Part of a small language model's weights.
Architecture: rotary positions, no biases in attention or MLP, untied embeddings.
Training: a variant of Adam for these matrices, 13434 steps.
Each number is 500 + 40 x the weight over its row's rms, rounded and kept within 0 to 999. Layers, rows and columns count from 0. Numbers have three digits each. The size before them is the row's rms in percent of the matrix's.

# layer 5 MLP gate, 1216x448, rms 0.0427, rows 89-126, columns 112-167
104:485520520537499515496485458505547524465507505506543474482568525501507463494529490488402503502510462536443445496494480540525479550464484563446512534509444551555494458520
099:566556492525441561509499482505473480536479507474518528569515517498540456543520452537485464527559482522551508465503526498468551504529515498446508536499499454505493478487
106:506509495544506413469507493535496484557468477467487446499549512470517433455447450519529475457562564576476449505496573418508443503477464485528535445480478517526486496428
102:483501566516507549521439487537506400457527473465469478532520490481421470462531482499517523452518498465413449493544487511515506492546524484598505534522489481458551512449
095:465493522486486471608557514504609518496563523545505514438368512429512473519522515516536536450473472522506514496520492494524528493444492539489518513527466496563427531507
104:463541463481529432493506541496493555485561486486500485481484527467459473479499502418483500459492424489449515407500446499491504553508491529539464520471426535515491562497
100:507531564476509514466529508463506467461470500513546437526537529529503551442526451554488498547490504540487551521511528569525468503546545602496502499516490503568564511383
101:509478555506432506532551556477493551453435513531569577462471506517513483530443577458524426475473498507465529508541453536568552497454469500479479505524457499570399442484
096:572530561464498530466461561507517497480508466523530542511579497492485452451471534461433524459487470567489519528466535474430468588519565540535472529513527478536518485568
100:573467484451527474545516510463519494510532496505517447540520492475454449457455520509549513487507475481475442587432527520510532551474476412511538470538513446520486474529
090:544560525520488558438417451526490432448504539482443505555501489500490488518538526493464447497504492513458517575535508444631485466512489500501525482417439563527490501572
097:536399488445572495479503520488535509456485538416517506517477492555460517450451467522506516519521473462418483467432478524509526474486478582434432517559598463517466472504
101:487503495482558467550423525561497438485552478519552453495514462484531452487541504519538515508454538558472500463521572501565517560461564477446566550501537500463503471411
097:504478509496527491526524461497484506488524497485490466545547492514462463485440536555458555499489514553490502529508483555443497455516581469442425584501558533544457528548
097:440502557502526570472472514545559586527452511510448531484548548613553532494437476540470469534474429541511504548462486496449449506518523512506476559506536475553527539437
103:510505507512496523563511564483492564515536465505508512426496479515500522515532495462493505525537542512536515550521508479544504559468472471480532533558525532439512506502
112:466458547503426499426426446445503515456513499551494531477481507545570493479505494469523533444479534488525538490481554580532559516396507479510507522450542529488485482520
101:482496466484511435454409471526496484542494515540471509498530467511429452486532575396461521548511516500493510509465507503478439524497522502459471475508502530470526459531
096:518422460575542590489508521471512488516533512495460507562491474547505441473532496450518540434524478498388524557482497510470516472514496496400508524503547494513487508388
098:555539488481457431486517522552495547560515436504496546481480505518568490496468481535500497433486497602440538601472509501452562479524501526554515411492534484495468610497
095:536457456509505518476488495489553553542499547507416531517489558501533441436457598498527438513451487468482474444460471515459528487506500475492535540403480481487478522469
096:538457495423479433549508509464541572471501399487468553515462494469486551474493477521564543410425509421539454508538476493475467507452469422490501491505466457461411489485
099:523498498547452521481516521516463515458440437471514419483482514538489520489544563515534566533504563497478445523533567503496475528561601503495477494518530522538592486430
091:507443503442508504474471504509540494463568466469518450512475549507564497587530533434449520461515481495466510492543431468594550551515520510494529527500496567495572470537
106:491538533505432540552452465491488492592526517491497497471498493551492521418556481534481525554399486542519431550572507527490479490524505466518534544537460503503471599438
121:505473504528467516451500492487527519505453490483489516495498480544560523490548540449515499483497506544459496502467526464543529518540486469519514468470509497469421507489
100:501502495564487489464533515510505557494384461476443475530510472467406491478464525496505575510478535528485455543501482493437450512536463538479492560444545498445549480577
096:473580489570482472494477467534511493483445517537482582500500535469534518474459533474531498468457481561483519511437489597476488572501502479468578508484483494530486507502
100:469519566481460396514406484506527496477438488510495473480480509526449432514491474509479534496444505491477484530530576537501515494539541516445545557446557516542468536525
102:413439518543439468460504458495509551470510492541506480487541578510458588493535573499489512561531468511527534524543538475477539493531443450463512447537507456610489478494
108:535499568553457522588530527403492512473498467512526553481400496513450501467512486522472438534523504530434548443469512528470441435495553516404536526536539532459461514425
093:507486553488503489460494487488456508520595516508513521544514465502493460414476527525527511535516500575501526581525536517495473580525492507504592566490520564443528454551
101:476454480508500577535534531502525475474572510507530476436529559490509483547554444531545537521448513512480541532473529553576499528493464536462578532500550504495567482507
098:514544584548537533430497491527419485572555568525534399413517495492491411537407570517523504483535484545469502546523551505525495504459518508527485535433532511553562511410
102:527573534554537525439432502552601525490525501493532474536485558481504501534460516438509497527528521534499513494480515523507482586442528514465427489492515587578454457540
099:490517482474494468477528537493514532567551474536587462503504495476540475474535452504454556522461485544538485541477488466528424529488488433522478501481521525462491477541
100:524438495556517521474467623470549406448533500453504455489508469525488475523480456540542481425474577600467488531474508576501471524498505558536478522501507489503555542570
113:533514558521441503499501506505437546565523481493497500538463485496532472380502580467543522411494571525474546456403518545466526450523457514527507529505567497534489504483
# layer 5 MLP up, 1216x448, rms 0.0395, rows 89-126, columns 112-167
105:564427464476456471434450463558467484487490531461491518499455486524507551544482502561469477530500513476557479504484520487471514474420493504473501563504508451449447485478
097:466481564544509489485430490461500563479529523599448522464457528485544513492558497504486492525530499461463475525399517478484574552459526524589509525490526492514579529584
102:436488461496469520490539521490500574562610500489452524505462515436421509449490493438494493458504529482490487529469465425498535516465456472507589475500474493519456464471
096:491463590506591551522426466485529470532501546520511498507511537483533478539528485505521502482486488508501542492442427428595479497473493606514476506478465435474476453500
099:513532493474510488490536488519505536479476433432428529551497486483522541519528501491521415489525515543530534501460566536465490584514497456530511468435481474489504504431
103:471461452510499525473449500545461479503520489397481504524514574526536469484490469446505530470538498483503482511524505442617422480519511445520472531417491523498500492551
098:458509509540584507505501496472551510518538552520453564547445557511464450426479484519505504455580504466498497518516475464476499493483459490470534461491434538519496417490
098:489435490475468486505506506495513491552518485430478529564558509564572535466467486432498506554447496539549477514517540581484493487547475478512489479492526523427468517506
090:533523540437522517486488512488523428479501492471497524500520521475531536482490501433499531485478426526513531483591519481508542547523611449572446581523486507460480498512
099:498522458465403525444542577523533525408484522486495475456432495522500513485520512520474528459477552516484489575535445473498525517526548502570472510470496490450516552502
095:565515494544527552521494477565486494476491517533449467482387532512544575452554477518525462501498507496460476508544432511508481488461484559497576457517462502480473509456
099:519468505567475514384458477518515555479611484459421533468581516572509462496546530483581472488509570437490479506526489499476562471506604501479469562530523473494527530410
102:463483519496539478533523429440499524564597563497447566456535475489587522492459596587499574475495444593517586517430511479502510462426454476531462498504546510520408553446
105:513518515505429469518493569410410566548526526474487531494569525492465521441515540486452491479550515462504440533433423464496528468472498438526428499488491533426449465533
099:400471602493420464453488542453506496553490454441537525439491595538523483529480465466523535570526459507501514489519500424414521519481585471490471556480550458476529510515
105:476502457515492522466433462559494511481453572493490555470494499591517530511446480460515576478518556542510482528564557556500570483485531449385476479489540501523527514517
109:475500564543500423512384492430508535443483459518504478548524486602520545511429514514550504447484618485525539446501541564500617436506557535507557476449477455496463486590
101:522520439496529409516468492559404478473489432488563545466475516508476490525497477521571542534482472493509572500420552476521505510458525510459509444573467499457565505507
098:478450509439507483450486444573472493531448459445548552486481524489526516469395511564468532518467488488559463527523559440509527576455471485533487471517537470553538438568
100:522545519533478468490543554506498476480557444471490505470546548439451485498550515521482545530456481475411489422549454494528497448467538455530501526541511498498532507471
097:518521460485509483523587541518504521490571472444549491474473457523474531505513470571524458488546485540462478543542464455511554480472549481526541479514505399507502528474
099:486495499458499442518552493473504499428464493498572477557530521578512482533543470556577525482473497485526527475523501458536373451536504471540534532540535487492428466482
104:504454557545442454565495502525478533483485450529472454558514488527511545530532464493556523505457507405541460504562460559456501479488499502481541516479522470481486491546
096:490460501506479506503435511540448514492458448452505507483419546532535450469517533398528513529517546471484514464512461489452559502500477471506516466523507604529458543525
104:521541511502547446530505546535481475475480472534347479536467568501517538489458523558456528517508475535509568506521519528509436512551529499520481440434574502539493477488
104:496474564472456504539475530438445435515472495523499558531516559483564523561511527477615507527455533506523464539481561499526498525535436562509477553479521502538474514501
103:463470427533520513485577542564461545499545513566482520506538470517508457501525508506443528490519548548500523540556541505533446434509514404507457466491512466529441495453
096:508498523478488490539513522469480561479486498513507471445540408476496483485496543505520530553503513477472509537551491455534569545519513567554494536442445565541484465580
102:468442454590478496504482461493517457480569419433489480533511436491431533482557522451549472495524531564515547478455590551499462578500464570485448537491513454511506522422
102:550558507550563480468473512530483498505585569445533550518583480492426480485485521491504474526496515465467483522451500491530488491537512410533496485519495482446435445513
103:516506532480504548444452505487462528471534607603477523440497524498547472470452483560473479442506523466495527415471490509563534455461504529463477507561526574530485454527
098:389614514484534517527468560477563600517457504542455477462441492455436470514580448543511482477485459450546546538487405476524547550543513446480477517421549482489577535494
101:527499457447444412493495539537506476488561486511478487485522462437558458492494461445462582501533549499431506465469495493558503514425511530482503503494528492477503470544
102:577531515498513450543492460534566559510531546441562489533439532480579517482499533468471498479561454466507472534490441481566506554493459488466505442476482541478483479463
101:519560543508545483479529545457483432476518530487569554477496447384498551469507473491404484490487466457503547451517417586547518470512467504512538434481452479482477471503
098:505478483467506444532519556486465562539482483520497494431524516542520509533529457405475506491464474478504501505478455497454483475522509461524486483522481495494422479564
107:626492493538486557522454531491532499561490469468476509489487492471513531555512496559529455505436582574451493475553512496579577464504511444496562512487457425501572544535
103:491497493524488541495487488468492506537579509542530525532494503516531489556583494535497559391473506488508453486454508462533498475450421526514542428506494495579466587460
# layer 5 MLP down (transposed), 1216x448, rms 0.0391, rows 89-126, columns 112-167
103:493567541524513519560490579479553421542513446498520506483537443449596438469489538472478501493494495516428502553503476506475508516562556524558496522456505504603420542469
100:531500528579492498499505539514512508497464471498498522478504541504539531527457396556455450479559482495563493432446453535462500530445488453458509607463472511473475454561
102:523537504511489469577462472531555484489485477557519459562602471486562510531561473466502498572483453460556524476457561493431535484490549518475539460489527481515474506465
099:569461501507515525479465400523477460516462484572584560446489506523469492489483467491480528415599481486528521497463539513502499503506568524511496444471503471414428512507
097:537564481476512544461497491533616508476443548511442450496469498556514461577506563487491551513467489439462494520528478460440462446508506514530475479509526448534516419442
101:467501524497477461510529511446509437567535550466472518520496546580547508414554459544468528521490474529534532547448478540498560544487430524556496510448493485505506499505
098:484515365542552407507429485555484541519520485414497510540434540497491564530524502463443497498485404471461473511472539531599503512500481499459533493484490562511582457480
097:512513493430515405512476522474521458501460510475543446488545588523529536480436465458539538517483485445519482539439547512531533539493504467517483466474489447515471545562
092:483527515514561495549536516484518476449508550516520527502528468509488466505520509444549462463435532473508494550549498557451544495478576425473482556463564513490536520540
100:520591475474504484550487422487487513566424415426570441562432599506472521512458613471486486555523526507520481467509527469500462576513519472507493492537541447480514478539
096:514546531534461438422544506531524504486496530555488418490552501478457481530484495453478487487448529430492532485458519510437527609543498470437575494494533471495502497544
101:527481470486488492496483451495443485477481526456496450536543548498433543532474505525541501502537482563461513503570588490493504545517475542481489548479490535517531463521
103:551510517539494623510482538497551519524496494538482538556529446546515523480401455538532595493517504473533488480426508501516498483484526491444528507541465562498532465533
102:490538511585498516530517509435499465500498537515548485501450517477519489538479561510422542524464480476503572537555520536518595537550468520491496568524434483509473505426
095:501460542474499486507532554581493488491481523565465512421508509496505467443455448505490467528488482534516490516597440464400521424458534529503473518527534413527440560557
105:519562434451483537499531506544520515482519468622470484523471493533505498515458495509519516465482475494499519483493517529510431503492530483518516517543498567437528469397
105:526472545520494435515425487449464510460577520520483482493476543549528539573501425571511458505467534509593561584556535491471518464530474532556481467471472506466476488534
101:449604532478436549494485457478498397517537540545518508539540484517540535518480430524490526451547505430535555593480550541485522511406501507461487532604489485519436432512
100:468443501517499504475500558535555519507468483530500506541478467433469533458495504453519493491464509473441496540451494514450495472463506535478555470543520514531527529425
100:474508534490417512423544533456533523498501477476564471470527491420481566529503506529537553530478500501497432481527504490529481476477484539511539559550473501463514499469
098:582498508474509554519491473496481535543420457500484515558473503449494525509490474460555522507404494460491573483459568385457526499496451546457470487504490504504513517526
099:439465501453495470558475521543504512506518517489525531451495511479557543551477566475496504528563468498457456450489501519479531482521517511409510450500472507529491547527
102:523533486535457490549495475481500451469518533527524460495429490507502536481538474520422547552531530485496571521520546442622569478467525448506506505501497501481520629484
092:473501519482575482549497442455542448533459497596476550566478442515479535501530465573518494575519483520454435515514565511511487489423570527608466496470495491486474559478
102:526454482524423461571465504507488513496522631512512473584434571564488477536429507537487525504528505513508531467442498547466497594521498481478493488489495504423497479478
102:478555521449378581580553544531501432497480478515496514503559503476528459497539529513594502477459519448451479506480469506526450506552502527478529514504512428552490446493
103:483484531565488414489475517549457444447481509500530502539522444489476519516486585463525479530483459542473520471589422528457556514472507466531498497544517494548523553581
097:550453489455519464477488570517511525519462492558498501576525537538516531484521554470511491482401591448544493494603544473481514503534549463529477502471489450498528592538
099:518507522476463479500467557519496456464500500515501498499490468469456512578475516476498529514461530517498421501555504514518359500514533501512475446471483500475557469513
103:534475500448484570519569486554510498484525423482483543575554504500488508491480488515505490477451535478524520524452539516521471532477553564507488540488470448464493523494
104:486484521487483454547524514477481493585554406554545538526472472476527560471438524539497437569541534508481493514558506545498476535486504555446474476564488523552508481523
098:497468464491530492462470475460513417482501491410494541515470491561412432485465466462529495532455469540422489460536524480496466488496476518586507468569492508557512512479
102:520522505523544488511523497484535535503501473493477485518500535486537512508539524497512461495484516468463529464480544491536465449477419512534533511449508468560505543563
102:576542465433441479478434561469458456510573518488481554513468465533513554481462510494483488478557503534490464502514561539594547478466490536437446554556489492475419535468
103:465507491467552467434500524416470490531528550511498498541511502475463512527439509478503478459482493571383502491400445528543536466486510499462496471508468534519478461482
098:490493576453495527527461508516540503594469425501522526483478573438482479561503463498474501472470481529601448496483465503499475483397546521453500478423533472475460534461
106:540492525445501544559472459487502542523445483533537557506460498476511531413489568423432489489438502464559505507486449512473497466563487460399464501510481468490456502495
103:530491511455549534501489477525477526432582546440541426480420474455473506542491482535443547439458524536533450517490463589534502492507463470569507508499502462453552473516